Part of a small language model's weights.
Size: 8 layers, width 320, 5 heads of 64, 10.3M parameters.
Architecture: RMSNorm before each block, rotary positions, no biases in attention or MLP, tied embeddings.
Each number is 128 + 32 x the weight over its row's rms, rounded and kept within 0 to 255. Layers, rows and columns count from 0. Numbers have three digits each. The size before them is the row's rms in percent of the matrix's.

# layer 4 MLP down (transposed), 832x320, rms 0.138, rows 322-335, columns 160-319
096:143172139143124124133150139118165175114144147101120163141145170077120207135144142123113138108084131180119077214155115110113089173122148145160060134183125135173115112155105133119094152117140110131083173130132044121171102075098168131144136151140150075101110092032116153097152093162162140182072091133136167140190174092084098121168117095158100101179186145100094134113146136111143122110138118084121092101131184132124104145147167142109122142097074176106146153133069125190111133160131064
095:150132103131092109118149162098079191204083218135105147178114104106148131138123142141170120127139132181150153147136148106117123140135116148107158138142123130138057109141143083090183104087121126073137176163194196154124156167065117156131145173123169065083120090104140155111098111142135168109069113156097108142143129149129128131202089104135151089157185137063181147150125187074046035154166130140109098151114185118183101102131102143157090157128133096144149097128137115094130099124126098
100:079108139137170112128169177158135130168147105134138196160124196110128099121099163132161083171125153143061124169184095124088162224144132131149152179106136127161188113135165173087101115145174099095111158126094080178118160149130186151098160144147175160113116134147131141102150081127114160166100129105104158102119154138140112115112091099136081140144095149140092134148145182167103087173126192160178117206137137090121076127167164069092080178133037147108131079119118161088095167109145158
095:094182132122080111168109084152075150124169171129124139125102141136103119113124143094116090164089166119145130152148191132153124099149075101081133096087137126116117122110162135153202207172133168065159160101121084131126151088083142114114159150071111159152149134170114098091186157147145065116101117140113107169115147115131129123123085137059092170102137156165190126145133132180138137150145173071124121100081121130114113075110071110087144092131128166164137109179148141167084072204113082
101:125094166126119087139128094134148163026176129135141147080151138126115109085168099139145103153144137159093111111139160173101100157115155099120099138121147167130125126078116107129117157132063170136127119113098186181156137113146196163121167050156089101131127192146100134149155102170162157160160126093087106162161084113178075069170174090148135075156091095127084086157141134107123107153187134095078154126130087129120083147187123144181118119139130152145117101134094083130073181078185144
103:140127082199091093132187111123093186144142115128169157148153106115125157124193158118111068178196107119156094156132152099147144146221093184107112148087179134136091124100132132170142124090128120163122112111145152147106152152108108142164129103128079136119102195091177158105119110123102134115182098139072164143092145142157180123147160121181119158103128101125091140138128171194128218130151156136100093125162143122227121129177108071162176188174101138069107167143097074163122115135047163
091:112118097144139083124129157116123146137095164135162182144080120114107160196160159116167147151167095133089116150140150141120098096138102128110165101087064156208140059163172141088127146150144134130114122074194180128099093133135156163155171157159097169157111161140177152066070113094175127141140127170097155106120147129122101134108175173141151146181126089137169142188127126090099155088086099107167140130179122087142095123151098174134118094116164085147102138161109097087145170154080129
095:141161175157121109180070121181129169120138153128115170113118134130141128186104176104147149109091077099125127120131171140100198147095139150094127106076070129131074149089127101139170096167154191134148129121128093094128119172153072099108134122098119095146174142118189117119087121079130075091126099092114115131114144178194128174084172128098113146078119080115166130104147130173122159126135089063118056131142078142140097149104063171103107133104160146151155179138129113094134112176116099
095:147147151125170155141159094124143086136133137116143073134163117159144148121081131157143064066192159170162152138130070142100173098127170096072104153113113124115101169109164120096135136155112137138119190124145134130118134114219119107108106206142162087140048156086097128184102119082144109150131137081113119121172185154148111167040143091149128140128135111170079099120124146120177106137149073121115129065117078180153170115097168195174142084071146102133130137176146178133133093085095168
101:093138120153161122138045168165131097098149152150170164138121149085148062143113166146129115066140116114160155110151175134144189134104168129080139119116121163129124148085180124101132084162133140174128109072110135150151147168076132097108120104132075116137068139159098098163087160128180132160170109132149140171073111134120143129154151110114123147134115151099146144137136111186154115106137140137094180150167130082133152104163159125171084134136182170145107172115143099089125119154115184
096:190131082121085156116077077127070156136227163130108190090092164133156141076175149132108056120116101129107127109118174112154044065076121096118118100120099115165117102121140120155138135171142121132114081106153146203094180119096135125096140105107000112143152128122131164138176081169141167145163137114116137138124171170154176128076158101074144147159122121063081137091134090147110122088086156118158141096142127104115079152147149105122194139151107136135080128077089119157106168152099119
102:105149142128135157110110073125143113082112106148183113142107148165149125152082115123141173090143143128082144140123117176207156114142105128197092094116104094109102173110150168169120124114098107124134121145118190095174157146179086058101118103135213186094125214071053126133152161187114150095078088095154151098138150133137121131150149103170143127131148149141148149080128125118158149157143156137151159157105130090109077105111125066145124082160145092093127108149126108151107142151079116
094:163188087082063122105141120081149109107151125162083101145105169117175173081123147109080102095151167109121104159107147147110160154118186179132115081104127129077099147103150126138123063149169140142097112145130109133149109184085123121050043159096126151178154148141104109149200126171145090135079141186121110122102111139130240112123118082121096065143113084087156122090171157136200158064142150110132139155087161142166128177192077140137149144112133127079148069110094124076159135091101142
104:097101148155122098095049134117146138133124146066105125132111134166146155138172155082159124159191156157158189111135165114086129143098104164122125124084166142120201107130152153080127116133093122129110142102130115102157106139112067132162189139098092067141061125115113079092141112184114123085135079078099157131113027169128138112172122137094143134133125142171149105110174106149091154115064083151168103119121139130143142150120146109163126135128158110182131174094124153133091104138127127
# layer 4 MLP gate, 832x320, rms 0.143, rows 323-336, columns 160-319
100:167073108113168179128120135115103148137113133158145127118111148090138129200127162126148096145140143108187134091136151101095123090133138112108143085110143076133148153136107117161120169154148148109052131140111174178120111121114125152105110149139062180133202067083126133122155136144125173110052116106160170120160090146142096173129081159148117088102134125122158077161130204076101153092067109150097133110183077135122140101070150075173186140153101070134161146182131087121122108182158132
099:055156081142114116094097132128186094119087117126166089123165059082123117150057085119091170110096103172100094099133131151123142114165089149148082088099075114128109150121139138142167137121141133144163133131101109118136079185138070135084141179125141078177159088179145093113138137147088114133119131175155106195065104142103139084083182119144114141096113089116149169079123085092124114112193093116117121162123095167193190081107069095164095150103104182144188112075131160130126199177139153
097:121127146143112129157135105094109071152156100147095148100161138121107132136083076150121147139150127101187104109048105068179136118163122164140165128161176098142154143129108077135100126121087137103096163184086133164143118096121148111115163108189158136092134143077099129157173121106117077098188156098143137103124169120113111155104118155085137104169130136100090130130165157114136161133122148116174108125137176062096114146183103097146110132186095142136104157098168079104082170157116109
103:091147078124175104112113098073152120110133159117127126157137138117086116118110135182144133167117094117131141119098083141143146114142156157178079057093126159108098143099170140207133102145076158087176084079174137142120109117129074143106090162159043093134103109111125148132129108128172113181138139117155112156119135131136167167143097141145140047123136081184165194149168085165057105077047153143125118083072164125111145145160196119126136137088158138083163114099137080133132136109061074
101:165100193107110159193112143090125178154137176128108165183146082078129066118158072084153161140174165179128190136094044165194138106119106141113142181121084122147092115104160175191123138108099144072093172147150094114118099097168122159109099152153124206118136088134159129135113078162136196088176083121105135154179105132171120115134104124092144114079107158157132104106120103114168082149176151131152123082099154110149117175140110105119104164162151120146108088158091100120155127135124162
097:158126156049076170142160128122122158124137151123122110114185168120127118112152144136129144101123120122075144116126106145134090088179156050089128159082150142073126146107158083125173155102163082107155119186125118071075072147155043128130126124127159103096109142109164147110161136086167093114178135070168169107086143155061095146215137113104135165114119131141116162153100192154153094145111116092143092136131129060196165094092130093178134166138133162115117094101144093129140062103102123
093:181079172139087186152145074181173153107118113127139119178121098145111126164099138139094084078097102096151131138162090074147134207083189154110144112117102145118076122143145135174135127158086087149166077131182073159145147129058112160118086219091140146089174130137120100089114096163115152163123111142171126139121102135119106080104098063116140076136141096097106171124125163132085123124135108105119073090141107114148119081106119164111176144163109167151132118116056124122113208127166151
093:157113113177212082155116103147174125137100142136134111156072112078154155080102175166114114155110111127134148086115107141130131151123117054147130130109074128166081158113145160172121102133155156164102169117088118122150110098123086120107081114160088130159109125170200151147073150088149101135089157094055163085128135148121126142119089133130119087062165172121174127168172143105124141100187119170146048109122174078073107163137154152074200062101104110161130192095171118163132144155192119
101:117094141121178115139077124102133129131141160123091125119118112173100085192146124144134169165109104187209168160169080116109153167142145133149113159154158101136163165169115078149125149110138079098163111100106103122189077146156131172146132115122156136171155145171121126150086149150056145104119155124133058159088083103126082177161086125127089064140100182121121119132154177094092155181128062156113126151128094062151132134129167131142101101099189128128161166127160132110255133133184154
098:141171177147100196128189123084187101150103132162138160082141104144151111146138139135104169115102139165091148141117121111101136171056135156104102124113164106098161116128098165116055148159103086147123167158063143111066099165168207118151108160134084145150170116099146108187162157130104117107111173063141081128089214126085091159138078118153137112109101162152131045116146133136183149155135101037102147132102123068101130128148112088124108120112149127125139140207095124128098130060185124
105:101130083145056161136140102103169083098141078123095141124149147128129188135094158099185117100136137122102127126116154119116120121118168109113122181188188129130203167114145187110048101145156177164112141119114184154200170187142086119066145217171117170114120078066055186130150119171137200110135145106071091189129119125146130098134159088110066153108118111121186131166145135149136160101128142031129153127126159186166116141119107136150155100079144087084140129069127119153114125158141087
097:155088140068152121134133109134107193162059141095099122102210135025078129136063131179112111142145152115112149108096128118095182108164108153133116117112133115155165118111140110136117129176196097160092116150071174060099142163090091163163120188102142103092124105152133157138157111102137124157137135085085136112112066180098145077162145141150081158099134132173204131093113152094074114111107139081113148120132115122158112159120149093150187134125137134106180127094158078089112083141147073
102:173085113097133124106118142070148079104160135137139101175090067137112130105157150116102156181143043162111136093072143180112115153149159103169141134182065115116151163088111116157173144104150101107161135157181197148118114113175121144084161174168161100089165151116129190203119141123100127078072149125167157095144125174116140121126143138103121150130106074102150176155137152157107108117117115130169081137141162104174144153139116158109084117114138183159078200136142148090159110139120115
099:209133138066139118159118100136161136116171126150083085093103143117136190120152071118143123104110111122111095134146159160079069129105084127092119158068106094117114108107132102127115183193156074156130136134105128146080083082107088076195138134150131146180142123043178095124084132119142137172162108096119128130102146101067149079123124059065133136115129134147156113138108097114181111100160117113149170134116090130105156169104177147153123141097114129075135102130102135102109088152143118
# layer 4 MLP up, 832x320, rms 0.15, rows 323-335, columns 160-319
095:074137083095078139149125111119122083138155089148130112131137129140181110149122109123135115142145113168076173125114111108115135170118158157023094109111131165058145094155149143077110130187116099109129082116102085164081123072197159093188111102106127133152173191161182138197107149126073113160091167131140122158124114101081164116137084134156087132072092107109096139145141099093171101131142166143156140143061106125107148114116129098123118126114173098137137134138091090165129132120129156
099:134148144127125160074156154106108160090140090132058148108158131131115118173113073158115089152146190128081133099143108132181164133113136148100151123135177111159155102197067127162124106117146179175119183183138130137095123144089111137139080143127141059107135130128183085130052166123108162151121161045165087192179111128084170087137117148129164114135137130126145193112145124101122119116094151123109174056116090141141141126102150144169170128151121091100178174196191150120070102076150124
096:122158050159123082201139100090139123139133099143109137118164171102136121056141147115138117190106128127117124147115104129162155116105156139180111169150080169161111142124149149174166113086146165097107099148119100115154122136118148158103099105184106157105158125104110135150103126123139093132077164163119183146152145103145144158082120127135114144120144136105090104085103129135159088085069086132111173087137212138144093140142041115135095102179106133117026188132111125139130180082223176
098:152112101148134181119165122128134159126154114107155135136123134217160140133125150147126164100134120119155115111189129173164090140075106131123114157093180093139141088122131163092142109148174108071111116142197057126110157137146114122157091091138149070058155075074154127136112138107074165080107182156128139055070157111132165127136123139124122150098117138094158097140099128161171147088152078118139175154157078097094098133137133067010136114192080139051145132115189122119109129178141073
096:143079142085149130102121114147041096203114084148061098108120101074122112072115144062162173157054077212126079086151154060166152105104117164128134150117146136100138150108114081142089132164101177099142116146064106147063138100165049139133093144149091124097171116102143157205125129163077180123113103125119133170184123117099168144156167101136126133111152107089077150110128171105084130114112108184101093096157156125051133140115152178080143147092155159063195147061096135121158166114086133
096:106101083098151166088094098136104158182093139156105139122139129127177110113128107152144133154139069111129120114111129132126133203112110148103098134167101087168099102064087146179148120138111140126175115140075082087141169120133138079133132072094146166140146133155173093173127118092070162111135161128120098117106122131132156099146111103046143137130102098102157117071165117138169103115165126142110157106163205088087176178147127126140168124113104076063142214134181131131135138132210105
091:174075096056171152156156081061166121128137160150174079139090083201107126114090120131148104145099091101127132161147116092124128147093134165120146165128113186171135113134069163139122170069082044129163108170145131164094132122100126110175119145119158131153064110134111150111150134114105145175155139098118087123071141113110120067126117085124178106255126137154090129146127153062090109173137171159139109126172119160147157108125075116135185132194045118121117161117164098091139107108133109
095:102080137176111131136152144173153157087129133101157131239122079128123095176165162097123122130109189108115144151168088098115103137159134150107153135055176082151157087108149136136173072081137071094117115146070094123143128096150141130123098116101114148133192123108153142094147134151106136134184128196179118070154107172138077113117149071152146116079202154139190176113169133183061116134114157120166088141134135099132114161133147087176135151170176167094100096101120118101093164142104167
108:129163109130130058094109188090161147115106147080140122065150127132139157113135214100087103100088048147134132095134141109151148106086113115138153100163184143191209122089132077124176144088172150121087142088113154143086107150086138075065129122058108130119117140120108140137121112181125117128145126102142113139102144152123131167119163145170118131099120167123140115124147213137093132153116160125147119073121178107094106142099093201174115111180151120145144182107125179161127090136204150
100:148116143148160086169131143050116136149107112100180100150106128138173161090135124086173108112112098112127164161126132136104152136152140146133112187171165102116099113132140171149080109167105116090149098141163128076172120116122135122142089133142151173164080092095088143110156191151104152107114159108102141099141066151038138178206182157132140147081144139121113131117129164185156114151175093134094075069138167095136163163198135139168127124142180055084167153179147080088110103143165117
110:094087147074100127079098166146115112163158071171121121074116121188153110142115135110155130159113160117153082118109164105127147123083104206118079131138131162131148093110142157102117124152137228138142120073105108096148141132077137087179122108124137100133136117125118106073110087193106100113125184172172089106112088100119133108127138151020148147096151130133143156148163109069114144100099145100159176147141102118156089118082089108119170157096113150107120101054141128126121199156069141
092:141091128127137132081121134177130189106112135133176167131115132092130098129127140153098185085161136158074122110143140187175100147139107127118241152123095153129161128154145105110104168097137099100164092133117159134136148093096120174132149135125126136125124097112197165050074127123099182113137152125130150115075107104133115161195156116131118173166099111176114151124108137150091145137086150091156161139165169060099159117109151079106164108152122114177151143181145077148120079156174141
104:156103129120116121062155093130140210131181120159112068093152170153084141139152121109100133202139131173090149089103160117122130142124123098119115133184104095144064163086132131145135094134133108077067155125112077132137146098121159129183066190180110130105126135114133130138103082182067157080136177155122137164131147145054106099156146169149114100139087095096101132161130150134169123121122115098150112107212101094147131148103121139123145101108168115141148130102099096176101133146141127